python train.py --n_head=2 --positions="rope" --init="normal" --optimizer="soap_variant" --lr=0.00256 --decay_fraction=1.0 --seq_len=128 --doc_mask=false
Each number is 500 + 50 x the weight over the matrix's rms, rounded and kept within 0 to 999. Layers, rows and columns count from 0. Numbers have three digits each.

# layer 2 MLP up, 768x256, rms 0.0594, rows 587-695, columns 0-127
526461526505530625521451541504442488465477545583479480567562491591476442515417451529398494477560508583468531502526461493437547499466558473438500543566560586444408515465467528539462513512515460468594536525517605507542520500483503525449552529523492510486525459511538465383497535559566571564519394510567479452449488453528489510596516437582564519456453473560416487489494456482559416495531
448500438475478551496573489527545504557448552504506490550485466541541502562535454461525587460473497581523432471411550519469499580489502549495371438589531475511466542438521475501572461530546544491466589564503587461588480623460524480467442487482432522526488418481404507454501467482486469465579444537529510501507487442501527425506542455573560418536511512400445508500475385501533514490404
483569518489443550441514573520466553485468513536444549517535461492501533493540498495436456523526461444494577500407537526417440495497560481447491483497446415625483527466448619447464515530533506538535577481553395506498528521535502563469510486490404548512546438546418483451485474535489478533427476455529559445453473521511522456532466459523547483436546494560544551608482575487424484540512
527600441535590464450451491564516512452444464541443495518535589472489519554444497503544523535623502491508521442463518544591475517413521513434644482521478535497412427390489492487455449520496499573535520564511535528491473530519499525513507505458464496491602537417566540508523411598542561552466351531516539525449526532469532451457493423443491533578569532422542549495590443477587551460467
530555487602432539503573529457397557482499444415433540507474539474500550552481501472519502555548479551508510434417505498476424466466443577523527593551559449565448478479538518423428544475494505407547512483508529440507488545448511466513517543460440418477468523519411467438619509520347502530379398586484491537435535520509541435486473443483512458508465474462526618437500425492508512552488
502410483467528449641503530519463477549482548501607453528499526479561440530458480567549487507554553492361555556524469468501587439480497512489481461381525551515567505502482413552485565502485480568559454527498587451473499457445529501579448555372517600516454462498529513546508532512482457469454408553477457502527502563435530540513604605621500518472517524562550427457487566537533566483451
508423409452463500527508553560487557447523577470456495498516565523417486489556522480508467548527548440580339459442532513416544432427578520530504523414403504574497547460550408418424498459484463441552501429447482452531500559485523470546551560464508435582522564480484470533547614451568425518492448482524429513499475491503454512401576564569564498471470447518461486532526479544468483458414
462479553529539544457543472522556441394499515443433583515567523546637548534478437498404483420593462502533520568495462511569443550481529419557608581519454541570466494415565509432483497521510527426431469541530543598534489480616537522509457520494446583456483399496458504490573493536458522513458449385592520460394466569465478452506487502525490453480564564505538541409557670459483490480485
529477406417466519523536470512479389404420542536440366503539544502485556454424436471547536595485543501542517471440514454434425487491508542407506439600430432543550455432434459531538472554489506427539465403534539515518377518453515441458530523583469396522554536563565488490467524535492397523555419515464472384461480537551455538542502502440474624516543526478544583519501482509516462499520
417510520420487403490535505554489514549469500582464536456371513551479598482440495573411498529456522515564407489486479526569439508622416516486596516398533456462472494519462536577497546521650546601435442487358463417594534528531372491491353489549473505547435413549592486422495532473478551438354585539513448521483460474563496446554558503495554492512613512507502505516495505469432519412514
464565453436520494519534462500514521514538497556416496521473513451447523453434618433531513525508459463508448517500551532511538555601456511531457529474494442484547423514552511516486487530520506498520463578533562445513462579456443448587493523506520465556459475518510447549531591536515474483580572492450492495430450419446477559494507504488566385473472532477485580513517438530520541482475
492535476583518555467490500424570500562499513580453531495487480505501485523556565451461514462503452503471501434454405427399578498502433432471475554518575509440552495474553625571487551499394524504504481557444546544504455506503541514529495503472502622555555513506437555491565526537568507469475532433488435471412513452505508449516472500543527470493509528457533531491498558495571495484527
557396454574444554555517434497501486553541479472531546482485426521482555460499434501504482406460511478495461531488540573573499528470422576522505473432458590481529504474551511483532552441538408475507437502582401461466568516367420419480464517502532445510350442507582505578407505528472532561463556565485523539585529481509443551484438472551518395557544500487525468443496451567463547460522
561510536577338463514511498477494486516472426464545468497525506479541566509455518628474568564587606447493490596432448498488462514485519473399434488515540464456458563554444516515544461547399538494532532457445439426503480479508570554524524449447556503521506537400536594414499488681543569489512428517469523552517427547516536598495444534547482600491541506552508541620475487493583411545440
499492482461513473544470494508555489475505457486537421511479468446417545472508445543576449459482443518417473491492478500395457487501566504467489501518478479529538516421436534418507472473535497450436446485483440542554499475563462591619477442489485515480499500508487534579458522509397488527408400521601448533485456491549509449518507417508514435507548470568510497492399515426516518475465
458502532576500462434514497548458559503441566457479450473502416336449489573503531597572584508479496551560448580511536587474524379370493503477492553452565459594496431529449528654511616510411472440567454523469477519495519480541510465479437513464469556518539620527505544552530502559488370445538510536549484520524527438597461400452521497498610408476478455504447545323473475422404445424472
471521484513551452525526536469573509571513558458518433521482548467506490619471582460573525522515540440507424410516517476486551450448499519509392568502520473557477541591527480522431480434534523472447459411574566496530478482453546485502514477477468419494635483450489546513479477532506418467537619478458505597417540494479504457492464546527511444483418507511562498530539594531505488602475
491575549503517552497556450516483542483477547508523438453621536489469462613520552439522493534417512467551501491482490559462550460448465582565514442452455555425507454431486466388454499518400483509435420465504476514547565590395507493481578530607474480535547597524526544520613493484465521570515519556414438533532591499565443479503440444572461457518504424503457465519493590445513508539515
534577585507404534371419492614483521469489533443514426467425463488500571525482479599520549496572536485448481551578511481512578510528464441496539489454581425433563543613454486413506487530487544494532522470503521519502466484538661462554503411517436437568555352484544521472486412507499505542446473548487484386507500525499494508538474577468569379448517461495437485560574561483492448420456
559500542395499496472516461478612575502467440529522508410439523442498462505530413531523495452510563512456528441490486444483471515492458616488518524544480493584492548504340457479481528465501536502422484518457549520553568567531534481416550479527403536647623468446471494482562558603497586539449509482537499470538481502569476537404513548493524399495501449486621520548424607467469490398472
492525590528452562598466514488579560468508642438440504446537445470439523470520554542490505456525494498488532446556490513465499532503426504485586498566431585541465464598608535547547503561403561547469441448543533568540430495534525510557456492535543557504505456508543465453485528482587542438537486467453508495475562568526508425500494411534467510618471496500472423503461531448495501535477
502506491521604507498455528469474621598561560578551425495455560510459521496472533589452519416530514497373545510484460503479491515472538385483433447507473455564465528548433541540437531527441445504551519494549440517464455563543566488545531482437455544496470427492483541511533575574567450602542475562516518511505476588512535476520511501507577519535497463467494528569541543581524514490517
578514512453421466508458440545508460481448447487471510543464492479432362531453465519478585530474496559494440530491543448437572538547480543415492470541498572448445457462407546542555561491531496472478432458605507511407555464441526470501515551415491538448581518498418525523547501572488533580636426589491442524556376468499405556585471489526628529457436524549483515480495389502524514482466
360477486506533546625445517574598487514528519475459479553504468578548479527560438461448513549461516513437495569473534515513475519556517505477458541547599589510436609543575529601476455411486437550558380525430514473470532577570560586670491452484436602440487639502380513534561550523563496581454530423551524487494500548526556438488492534492542538545491510522471489489494510508545508439568
521561396466554482586617557498509461417554502531427536590529562452561432482531439517491490472457442448490558474485499547520512476438485519483434467555514535460563558524505501525517542502565538445492561391605512407503538544559455550556457460535547419517494506486525418539398595463474445521472443621468508579468453522499527601482510607502444516535496547483480481528512508508502577601529
485416538558441472471520477519515539504468461488539467537558551618472529439489577507488557409439578527494424517444433578524484455471491521514427475515505572485575530429450487522537499484493562491485672478562492556413429478499432503495472471510471589494466411488529509490458533526500492467535505496535517570467478487509432561542483453455566421393438475477512531427398464523534520585424
499507359541495587479535498487638474421460493535448507467432619547531503456434485394489547555541499563535560490544581569469451535510532529487479491513473556465542497502523493469444430484553483471501591493570476507527404570503405439373443576507487483491578562467436495500561476558434495474473500473477564443445533432479570552481566549438493512457479475541598433499462515550540508527562
582571546553529411493519508481501524501451403533472461481446494554537446567639517523505521416456504472468503554421492496442490493596498501509547527545443489526487601480414432482541537510524524612539491469435469475524521471501479443483552481419402564544533518480482471512482523516422548612458537494467489424513511480486469396538496471565413553487519522469446568520533556481507463486488
484491424538470455526569512493574518457545458534410563491423517434515466491448510506433457519477499509445522614468592519502405495469424506450491505478562531414418532445647535500441526439493510480436551485504381524388469523458517526527424526469493524465542592499522541517505482537428471454498538535434523467464452561498494525488507547461537416552441542487507396563475411454526490488494
547409468492466408516566506474526453579503538469499451397496443476437557491565522564482418455530536548587447540532353559549491515428493521531522500532451506407481508536468498507459517500503483437535472508383515601531494459553591574591506451486556516574433576599467476534467518573555577532469511465530500492418579530499538497508535443406468538480494524455356488515546587502425489479386
494507498584520519400528557547616510402515493521369589372517467539480535568412465478492541457562452561485510441507520497532495564450533561496548486491533488502516523552595498465523403556508550495511568537563598427485452526561458414448494531534554482606571436473524443540533394438532446528451478528403557520537512470501481563435453501537465462515428477555532573462495440407569493530511
483533465510540522550485488530507485511460511466359522523534495436559395522515473493501599472490381570477441491509343446579549460466513439492583520532509484570453488426394530499492585574541468412499544412508486521490389519463576541482525527512520522559549504490406489492511511513469492505499419496463464491547500482560553553511542545499542454513595439478575423480465533468506528448496
524515493492492477553491417493556450509530474346408567490422542605483403416466500471528521522524567508506577454523600462637469492470474500457485470589492443462430510549420526639404405572588474513547524564484482440463506498577538453625519470531418522567405498582536565520478559525466565395518421623477419576548427521565536448580558586553495422455543506575453487564458522470564458506458
622448567535518512481534548526395484547480476483491560458546584577511558543512488544542661464475616539561535593501535609532517489392449519484461495480462602555427549448559529443389500496472420501468465530509593486483447571446531554476516484428534564481516580549516583595539500434460456513473460487494480511575518473535462545527535537554421516460525437491477489501515514499534537523471
458473499457424474469533520457513513469465463489572455570574454464528478522504446564567535491520495556462449504573493500522553451427456503524488437472544526589516489512397417500554501439508489500491494582475481446529425465493484430491405523464492492497497342393537500445416529450436543490435481487491493468407509626502523552464569469488559428465455503458496421497403561470480474506502
394379511487429474468359535613551561525507552521536344508393535414577480456564521550412589483404503576475518558651598509514476552534461518436521458544488607499478468534481470501576542552454626571381495531540528587503497466486537584483582509579479427513457557576571504502517359512560564464477464590490465587442413470574479513502426535494493419547482532644553341463463494431534520486471
535509462440392485446394556513540479571547509534531510559496404454522537524504497544464506519553521514504558428552500540500543512523452369533477494471502435442489473574471446500456527544440482611379573462456579562511481442483507580487527408593474469426523525504552499501409496529460448416438492390510586506488488461500464461674553554475496361547480467507472514441513394594528459547498
409513512576418535460522514576548390480607549520505500458503470532483508540429523421422322439417394511452485540477558519534435476493530519508599463470514462524564564476484506491593539473574569467514460443447434476451530521501542456491489480500462533487508504521503504497504471511466570502458402418436417454465527506498415488527514518587569485518512528498552536394513459480463484580482
464437525529540559516516479493484469538547545513502475593436502531527597512504496505496514463494469536499488507482502529544421516417459382555528426409427435527573451503498570533481487541472503552493466523464563461524504513534455498483481475485470515566432517531555526571462497598480480423436495371525512470504533445520544520533496486460584451604494642454512520373514476516499507461474
388490551421457536505447529508494413487386547424441459530586516515455554490426466472535520492573491560443498472506516517453477504503463498564507516533519474563527476496505511489477549538432492518422427515445479485508513412554608459451499497527398552478519573540481495454524423580458567552489488577489531460539473544474500585533462471443520564516440545443428536439523473420498529506476
476439580406498481443454418521416536547416517509438533566560450514487497503475522498469494553428448484556538551557489493429509471463567558469597543502538579508516512537510465478490461475518556477465463452489508500544494475461573533575496470526484606449496483438484427393415469524465445502400426548499561483500498467513504418457482556439481489565602509483452508516492496472549553444450
512498449565510526441526466450444590497527470494451454517559535512532638462518436488467522428514487519565492552538498507455460522569439522431514562575499492500500455470438564526458479481475464436464502478406430405488562453465517508494507545512590513507479471527478546575427544527476465556536397557541482561517568468502518381448451594511440479438518499591435491477559453531507519423555
464428572565357512593495502474417486486500553578463467564587515471524503506495454484555532557464434565516492473495480488447468588539399477525481476523439542580459441445592440502547503459468396456518538578516514464557486445438470447438578540576511573547427514474466515487520493617508502522464504466494481502566475460561490561408544460527467497457494535497545495379402474474518589486472
520416521478492501440524487523435476411523567351402410436486426532535511577476517447519515451596499523550464432554529573400462465484572571493568449500409540559529533506488594541521440577505439528537383458559558450508508548542551577499442529434340495547526558515478510519541523553438486529440522533431535459535490555528339485575453539462591463493508545473534514550486505460390450401550
607561488551521489506560475476513453472499502534514498557533468431501676492517478516512499487513527432576477444570440495492549627433563499536516467504486547463491489469534443488583461473435485464460428533540486591568532527517548525450593470589482547481515531457466411419527583491490493507517493479484567573454509465573363520531488411428408440559560479487453487546481367471554541475502
580548485509530466425476505484436563519512556488613414490544451478425526466415533541477489542431514541609480451558420552494450622558565440443571550434538521397449462504507500412420446504374465477552569529398534511542535518471493600501430495513519527452509494498472468427569500484645364465535514450449514595503544484494416422516460528533330523527462458548533455543543409509460533647488
452533489434525569516435561509576451425519521587510422507390532443487537490484597498506528539499585408498383527489493460485466530486551536379576463493536530445564499464560452476604480506480464417497530561539526507469527501473563442479566421542494485500483529490463448551449445524476471539490459520504545450536524484519571507518541552530463518495450543529547486478497534530561468513479
571519527465526521580531456529516469541541484497465493440494500511467516483458501519557469528514473478503476503498522511557635460521400440555451448506502519492518395507483515399497502508469568499481471483572490460541466484539510444481493532489457488429598496508503612538507474525528473451517498515466479482511550503414476516623481394524505469465486393456501518523492500465436432470466
519559474565661555440495511502545586510516560516501570425409429495505497432564471473509603513495532536595497487590492455463532527607494489460510568548468559488504468472555570417482471484555599480384465544608493485494455523445402528522555444415577415463489520526475571466502489568574553551491564456539508536513545488438478477491533545606359381570483432465531457545465463493482476450528
519547520544496516453516466484413511463548568474554473462472460528500555492460554384502453506460488516515453555494495512509535500542440632534535483514421538463547502552613501526505364525523529480468555502518507491451495516492538481478542445533423424479476592464469490536479571496537474585623460567487553489506449482495420458463449419522476479521426465560540535433525419540514381505407
448541413553500398451480473591392611570588493515604442502425539497487477477453525518621488597489504477513516567407559500491436526492476586526454641486532561531537529533503490481428482445582515525461499489545410493539414566474525595468420492511436455468419538521539407532488500450474533482610514460501493545593537404505506532535545464474529450563498464459534595435456599538518538477591
588474619478556499562512514515501492561533529532625468431546424491528466583455484392524527440481470508502465530500551402490491594466595516492488496515528539531494494527604445545573562538513471462598464539481590565537532507551553450446529471472501531522514495520548526457458468540543466528470566503467507428416510562494413565545425486541483441447445467536560478491525512469518555523524
482522378465563469550493522408499396599519544455496524536514524466460476535545478533515485536481475474568471445551423534513548542468506556492444421435529533458473549461434487466520494468499476527542459415515518496441499506533549549531463476487500561524428474580545538516505520557565558585544483561511509448597460438455512492550504480489522491458521527386475449487439444526627540443484
472499468511469449469491493403405554542543414537438564475519480472466494460585552475533499544479566512415472483482539458472473558509588469520549540432482495538447512453454424513474547505482519575531495513521503466452501593493458494489569599440485464495438482606568621514490577514592503440415528481472408403491427435484584524605466584381519521540438488504544493491455452512539544505630
525507530553518452483607477525529538462557559428547476485580464498459465483512501458527510462435484457438484444511522554476476481399509496535481463467419485457465526519510464528479499604433553492478492545603530525487396576541455487516442501477514489451518547419509457456508463592533378498511526399477522551415455522424465525440519481520487466484489491483511529547558536583502530608479
568450442586491486469539520576573515543466554406543539532568561469495484524572523529603431465510517499505497405469549479490538505543506439505600568594575495546556511465449477380503574443528503549495501487566447348442525431609465477531519497505544373551420513491469502525500490501454509543562529483499395416521451574440518501473480508448512623503464461438587538453525433560583538549496
516499556491458503499523488513483610446484465486518602511539558421537517504414513524407498503539489531450446479531459513508523465539560473518519510567532601538465455444502524503539469549392449482471431486525542516541520526549479519549457587423472516521569464444503480462521532568593473522558470459596556481404424543458559535494480516424502521562435481534447549519586533536500494538469
534484483518531533539548504481489509488516473481475475452509447448552506573539508383474450438517440507421542475515554430390520438501373513550580435455506485438475542532607487523569521523539536492503519536545524553553527515510583504456439509555524513430553541340474422470426528413458543468492564467452478434507448515562469414489453471491471415547549468480558491574538490516486447462518
501509493529388448421432485537470416449524499572413499463468501420496576564518434596445452431527555385448537482467417481481549514488416420509524506567508537540518597486364523422536580528434475537547562449495542550456533446450595501507405535460394540564543493504511484406565496446507541446550496515464492468501471506544533557465512566566571529477475431497424521520508533442495517471526
443478494471569541444536512522481444541484463527553607486497578470587447522465469526577521500511489558533542493510474433434436451472542473575422430609548513448466485381537480453517605390528482493515538521433493570523438508567485563520466509493570531557458539533420493503508481500491536516556448530458463460517548461530531498453493478355470568591460552490538462464475488524506471501458
477542529525569446535469480535459458329556503525508484403544515475486551575524530501420453553459488606380446503505541505545481424472501449473496417507527485478440542542473531510474558420520555413505458417514457495396539547458445510549460577509464567503476574432509537497568421558512524545412483506444467512460602605532602460488555497481444565439495521513543533525449617516419530457485
500504541557555460560511559512484441594444517607454469486592476554500518512475576477486472528533444486559460525568498601470602526558508520482558421496553490457456464510487443462484440540549405409443553468467452498462577597474509509550560552550527511483445510440543530418449499474479492584556521527485531443444510517535487484585544548479615511477508475489507455468609462461462519495572
512527478517478538461494507497522443483482518468507540522445522474471576473501486464507497543516537413634510439401461535522529598486500512542398516482489491567540512513498498459550546483475492510556441551563483437481496452485475511573476521481531512542425512509415420533566579559531343586456443512505507518572497495512509548485520424562446504528537530487467489459432466538525531563580
504516457413596428477484553465435432431507460489482573408452477440534567545499625484438437627535473557490467538456455412521575470483534528446529487481456559506604554507547591530505552438493549472485451484543544612492481604563532565521568505531431523509460537659482471449487500515480531602590483548526565588516598365478447552352464563564551498483514496489447472535416537475528451510572
424478457516573481472466517516510515585455473510590497515516539492440630440456511608467484435465478566451544512560572577507505610430503455452477524519525515595519491588472469522533523519487534542518563511441523534584561510553469490497476468599406362495544460558511441525482496449433568494544625512547470432508600479538506551507584518607466548544488615500505597493501489475475487515518
527542550502518511422468478448484539519520492532483428489467509460573445598418477503589458518562488470515519545494477518532506456487429397459516444508396483446529514460475516487493560565547460487572469456488456516562532501481504542509529504440521500490498499498546532519545559516521491575447442432493521434579490522491437416437521481447502463496545528456540583436448437469501551493564
449547416529575477466466470501437421581481518424418551449437616509526474540440463487512512500624420449554471544438481502581442544495480471486557434600658481519418437522517511483431425539532535533492570506500499488486531490486454540482532462540557434504549512504495486438513567598465578525509477413519494521587498528507585594428468596410480544572469550543497498618456509473553468502450
568553489490521500471426438451553519520460444459505406502536498464520537493544502469489517406500455541428470552496576524503491485453464533544518491550505537547429420527437520440460525457511417442496488585487512477456430468464464501553477427464465462519471489582513501552454448561501462510576446431574515557549519475531589577508509516450496408542483571517473448474500538545588406382565
442492453481586518581480497541470548482557447494521538509515564505473525356546514489499478562466660391512508516402522599521528412472549502383525495518476566466454615501492428506469487472518493542460526512429527410566492496521487569470526486472570416530519507445485544466441497477507491525513514549489477524442565442503471414374509579540506506596511440495466515459521525513459510569525
547543531433539460556458477414517447508584453505575432529538442579485482434528502480539490480430463564525503534498454474485504612437483409500437510515477524459572535524550547495580535542489488521485443504452435578459488525485488518526581398428578578520524454477441495443484451586444529458585411541500576528551472503554482576520480485566425447534480442514498563503438491452478528565473
516556479474548490511476480515619613488513493551554533516474470433565487531599399429529490533544541524448466516532511444496505518600485439453479568581616538463558471482479436515423484531555597454387565540484441382535532441487567521539500577612400496494566422451486509540525531517540474497495479449499537484393450488462465441418509539508540448477438504463497539436497542519480486568499
508497493454535485425428440512490527454453482495440569479573524466436490525515474534497506566515529497547581514570582462482535570544523474490437439430458506456450523478535532462480491556497527507573449442532475475484445527538502541524497474477458491501517505546477500482535490497504495573483479538452450536490487510529436534488464434519527537572580502480468462539415487519552548594503
548532522558581528525538455551507463532479515507504518447565534524576536519535514496407592571526415546590419463512481562479429543557488371481444473425517500477566519532526455546493491519504569454444505499431535428557547486567480521486513480435508550482549449440495461458559478578464425500431525510421569573491470546507535469523554506540455456435539421541413495461535533505494542462506
548437531530390536571516494470423532501495513530553473479563546513463536499476511431586552496431559500380560501480544401443526452451520509497436518483534457526449506458453545462472555504385432503511504472524522470455475495556496460553436537495410492488466456594487573520513451470561503546697456541446484463462527528492495516413424507512459606523464495483484510439502570592492512592488
481396564565517599463448485484464550496526569580542553469484619483551522533513466474499570484490479467453475495474505381517536459410452529503462515507539569539493488500482512425464495573585470497452478571419497571478515512497386475462516450581492430596464543506478565489505469446486442504571519582536557598480514450592505511490571444401456524560465546547396370380530374566489555462456
501481517545459451594522553518534499439555441485532440547527601422553486479528403446520595542539516474534548482496450504408515488466454568454558554645522511551483502524553505565535446509470477551502429554441541415542525530492530481510433492519450422448563543423533427438377503553535581503448536471528473319539458562473468449500369395520502589550587497620452505484567547419575494436519
537445561488603519466553482515608541392555530491530535450493518518487520461453558540466571444517511437478511548504519562576449525477570525532538454502492483485551545557507428513561494449521456526471546470479541580566542545536516511561575487503486513481513485495465549411533536525457541489499487532459543475525552486543511425416493451491521480466539503512493444522558486441484489573487
578517498442568501477514433522435459501483498569570516469454551483428572439494531508435468452481553496414613481516465536503542490584429388452466527534486493518478502518573526528467545544478561566489453528481475493413496433554477483471572480502489531507469446496493447537506524498515485516469511466418414494379501472469502579510487457493542464497487514455510460508534535543436419556447
516459466472460496525445570541524465493492494450459522524475508540498491466550482485529541540556485403525513516486513514486505486586469455500444403433436531525532431451546542429456542429428487539486473457506502486548505441494441518506519501457506487530537522466522511539463578511501519524450505462508438556419519535462494523533458458640528500578490458460509465516482456461517525501475
534617501498603542497489519603531471521546588511455441471443462399486403498517470536505566517474482521444560522498483551487535512526535495387424554500590572411463502515449565466459507445520350350563407557539521526583501520454413392469551589552460569459528548462480442541511558450515455512431430508489487470407513506568470474459487527514442508510553460436445450514488558558514486477482
561500486609529479536472438498469459595511564507537438498480454455564451534502478489451495456467530560441571523485500489590464597437576468511461489535480609521498572493426496548554515517408466462537487561477440559482577463456486492458601449489504575448548580491563540457546458492515596422549514540567497492523445513479457516492529491542453494482503493515469490548592486422500499545423
526487351520477528419549505587437386471472431524434532504463503473505621538458485440573478423568480455390431487459568482563416391487468465498548493569470515496591455442457483505518416454562547461432317407544478409398472524504421456432565483428462535485433440452489535538466465539452448538567524572416454606457586505588513592549544560492488546539489499488542537469502506540607558543561
494516453465522552441500490494431472511500470529544455477511437482476533433499486515493531428464514394613438460488492579494513553458631430592502602519634512478384519434537557538446486602539585505509487428428479471491476527440485426402571562452502481494487462462404585430446554518502462447518508467530480474545473512425476521554521494537465515541534452548511466509524525542503486501501
490522580431548474558440465447471486442461524556413493447497540542510444497442550457433632545560510522470455498453416468541548469470516559499502500490531468562462547546543524590573527472559493536375555539438559524436517545563519515436563572514585519427498536519432492523456516493569457543452470519524423499550499413550438513477477562526478454489626366563441462511524537473490543522524
466453551422495516420529497591410466480540467468421390515459468509530505514512545506583470528464518437482471541483549518488467462493548436427593527568536484502472581558526616493529454499457476552466480516497390425446491548522445445509464493441469397512503426517505591484424553454511576451506459520488442579455507438579572516404466407441532532640477476535360417552442523464433475514509
478455511448477374541539501539461525575483547480445461528493586534503504413502519450599610439441582536443488550435505539496275565488573469602477542515504484507484556465481473575445627546501553513473429446493438443497632505514472590518429396445437471554520549519442537485379433498493448443436471456450474386470451488418493478446537497469517500501489497523497593451523464508473518597561
449515507570372511480497553456540492529511457431516412529482591473495561511563504535434468502443495488517381534473477520458498470505509494523444453491440549526512429446432505435505526540506550478496472492395513519627465505500510546552453517453438465475431502427514508474537494447514469460549641448523501502516477432460427504566445469476453523473458567502476467491488555479523533598548
495498489511509449521514438492526581463490498566476424538476526471506543451518469515412464482487541502424492513456478551527393536546414496572483535411461443508542549579471500571558514435508474482586492531515528500568471470515434547419464443452471537553435485430499502522453518529434497493438551443441542465445453570427486491524500353474445467470471527501512538549544516504501509483487
512478516502393547615416470517581499405451512548533575413417494591479498524519494495516415557452483467465540467462553486507475535486548534589547605438441530437588477544591521549559462476650572451535490514619397551431502531548485509510468511532511438487507538552474494428526448466477365488449511440393510495485443416491403574488454508579478466458414482503526588469510511458412505524466
581549540530433516432552427474485498509557500379405441475515458550471513500483597516511445462556436484485407535492390481492489509454517418540452429507625451582567487496406481516481516574440573486447390583473552525457463514492480456537533507481471615550474499441461549559493507482433593468450500525419380483552477477545616579572518502492394484402508545404518485472467511517586494578495
505534489525530433419482594579485554562533505548434567501485523457504533528492466591539517494537569503517511626504488466426483474587500420478494561395545494556556379401513449562524490445432443509448529458407462502588528405527458529492507499500562490436623392483525453500488489535529443464472448429473528433466516418378459479497507522605481538518546502441577537455505541482463593563478
525437556485480379475486517533461551523596475462561523385536534564483502559543388466593515503457500521457577467429507467541473521459470517446480521481510514501518451519463492502541557486506479503575603526567504474421561453471524554531452496534484566512571409492407340480493475529514473588539590490539475358605615501453555547539488487458464528554475529416470486529506485482544524476507
553488508537483588492453543499417528483500467515514506449502538489484518505495437454496508468525483455525558462464483447473532568588582428464444520571469507443468539509507470408500475519439384439532619511540505535399482553408469429621557522447475549528526528490499520458529516568571459471563531505525456515486486525533487493461482476508427503529457472519489513467518512524516559640518
487490351556451499480485526452497502451436524443525560523554508518534575545442581483557486519543449553512403528462543454520475503599392529372447471463448609508491508495542600556575438512511549480531498481565491471539452517504468463512525461505462512481455578491538467601596454584508529498410544437597549442533545515492602504494477516476549554487466568421570512419461487588406594450515
526542444485475596539537568502494539450464389468466523445505604454563421555547483553545467540492488514522530470487506441436511371510576524515522495526543465575472572486399495471495487410481350462548436523651555462529534490512495475544515580531485444447482463476404499435570425534469559484390530516485452378526478442462555507444493494419617508547534505559416521539532595557461431477449
518495425467489549476542481456530497391576470514466488485453499552551474532472505504489514530480541413479448484513512519575531484608479517579523446411455524499513549536424427471466471490489480590489495521443464504490584526482445505548509468503452544546454515435516488485427602471483478549479609534522510455528562459487447496497513534591547464425443509552479471554440533530459489430449
596544478462424403503465487465506535384498460477447517497499476492517514570477475497386472518529532566498438513461464532547491510565557429498614432550457549537606425367500557493488541503470505462507428586466411420420523474459406596494459446497466478480551580477488538515417439516499576532490414545449427531436594489510475567479473520524502459519561429509570607458493440521480535569486
438489462453450495564574462495430386451555497550467528464434549503496501544529562521498528562555541523539491432538576515535496507504550449505448493413449531422622476589525549625525469555630574511435491461552439505446498538562523576427427500599370405519467466466560510572478501519424567492524543458481496546527514446515454465500547554468499460528588514420511459516444476559463477454543
561514472522574490496543543475507513557468485412549607491491566456500559590571513494500513550368512462543474540463527541433403568465445490506584600507528545521411529477523505515450464528492460593433501404465500553425458565522495527554544508488583464473433525553594544479461534579627585511445480493503543506621431532485485386479466404577476483523539467477375519500556506495554465523428
521512509484540523503512521477548413487557542381525557488501504471523512530521488562487547416522558497538473491512480452492524518476397415538471511478517533527533510495551524537514509545547535595495582565489442447452511479526510555550455506520519582593518491459541383431515552516450486612497578455458442528530394501450588467547479493588457510488483434503469490608519382492441433503456
443541539551537466455444554435568484456595519424498404481473529471522387482548463499492537381516542495501426483468463449461538499455455474511484516568462598496427510548529528534536424420457435474532427545525481504562566479581543517530583429502433575551456522508437475476473546551445469490428470506467468516535409536467427459518419539484501520524547495449508550383559493492494448414447
570448540525455537517568555537482546441490549516487600629489492566484479514503546575591468431465512563413474493504517447500501471409598563462440421514470528472470545540498467518476481476492465482486523556594491430452521512471472545470537517498626484480637486562564514481472481580520509533535499466467508491513465514510532569434483469485483453551478597504435567478460458547540508570487
496501544511478457496414534597582526482536515471436477498506482550541472484454467563414531609527439546538526524628478576470505497528535503547455505598459576470497512455482531475559502459476441438483510488594449575490547420499471455618445461524588555503487443468457474516616635447532534493470469445517631527511527468490512550584383464548511558490509578497469467472514636442557432531516
492556395520578486477519545457492507539460591542512431502468472461475471489505526392435489374479481458517477502522498490492568509551543500515521497466353480386375516499620519495509423529454491548536485438490464469540620487454504433448544501524488600493458527430462531448507501496548480506536445481581589493443437584537460467432447429496504400550496504589509580562560521550493464509512
543521484566503572521479483570479443471521512361476552544458478525515443500565451515458518545509511487505463434497507524507469478507514525416510575467478530579554483534556457490453488461555541497517502539528488439533514491519413481495553473435509475423482552441525481449496483505500510582504520569426612527408452437449460426444546615560520491463502457484561542545462498495519502472562
564504523503478464489436586393552491523487467517557476541551538526480510458524459475505531445503609539472498526471551563531544548446476496519537413561498535619536480546530468493431584544497480433462405525473518541510409519535521529488532469483542584540520582542510427426550521478490558571608515530576467587527522495569496481535431517462514504509464499496470601546554484471553496584516
481494422615439535451498558524411509487510538605463494520481528416496566482525453467488547537469493525576432489470519522548548498655477502626438553534546424606464583459373483480594444453492418621442535436454559504496463505411458530461509418516388393490511577476489472588483474498494514403598497518534523492502492437514576374466525453462483547546635502496535508393518480516529487530545
537455467520590398480483469407518535480490498516554541510396529447506456474484396543457522522501590490590546492561417460487479568505579407579453492459518529535483559559457428529517522470550480502555584460508476522403474356463606468514523499530521564512466483531527453510534441537595512486497609501600539519541535426600516470568431540515623441475471509568508579613567520500523482473472
478476449498476570424434416564511480470513492407530501492490507455521485486424488506442473495487430418493470523559489467457429541545547511509456483532515451470590403438539474448442472478538497471484580456441539534599557542500496474529496494492563472472461433485460618512477468412483474394536492411445474476447411447508511546570571545513533442469521486520552562478410450425506515469452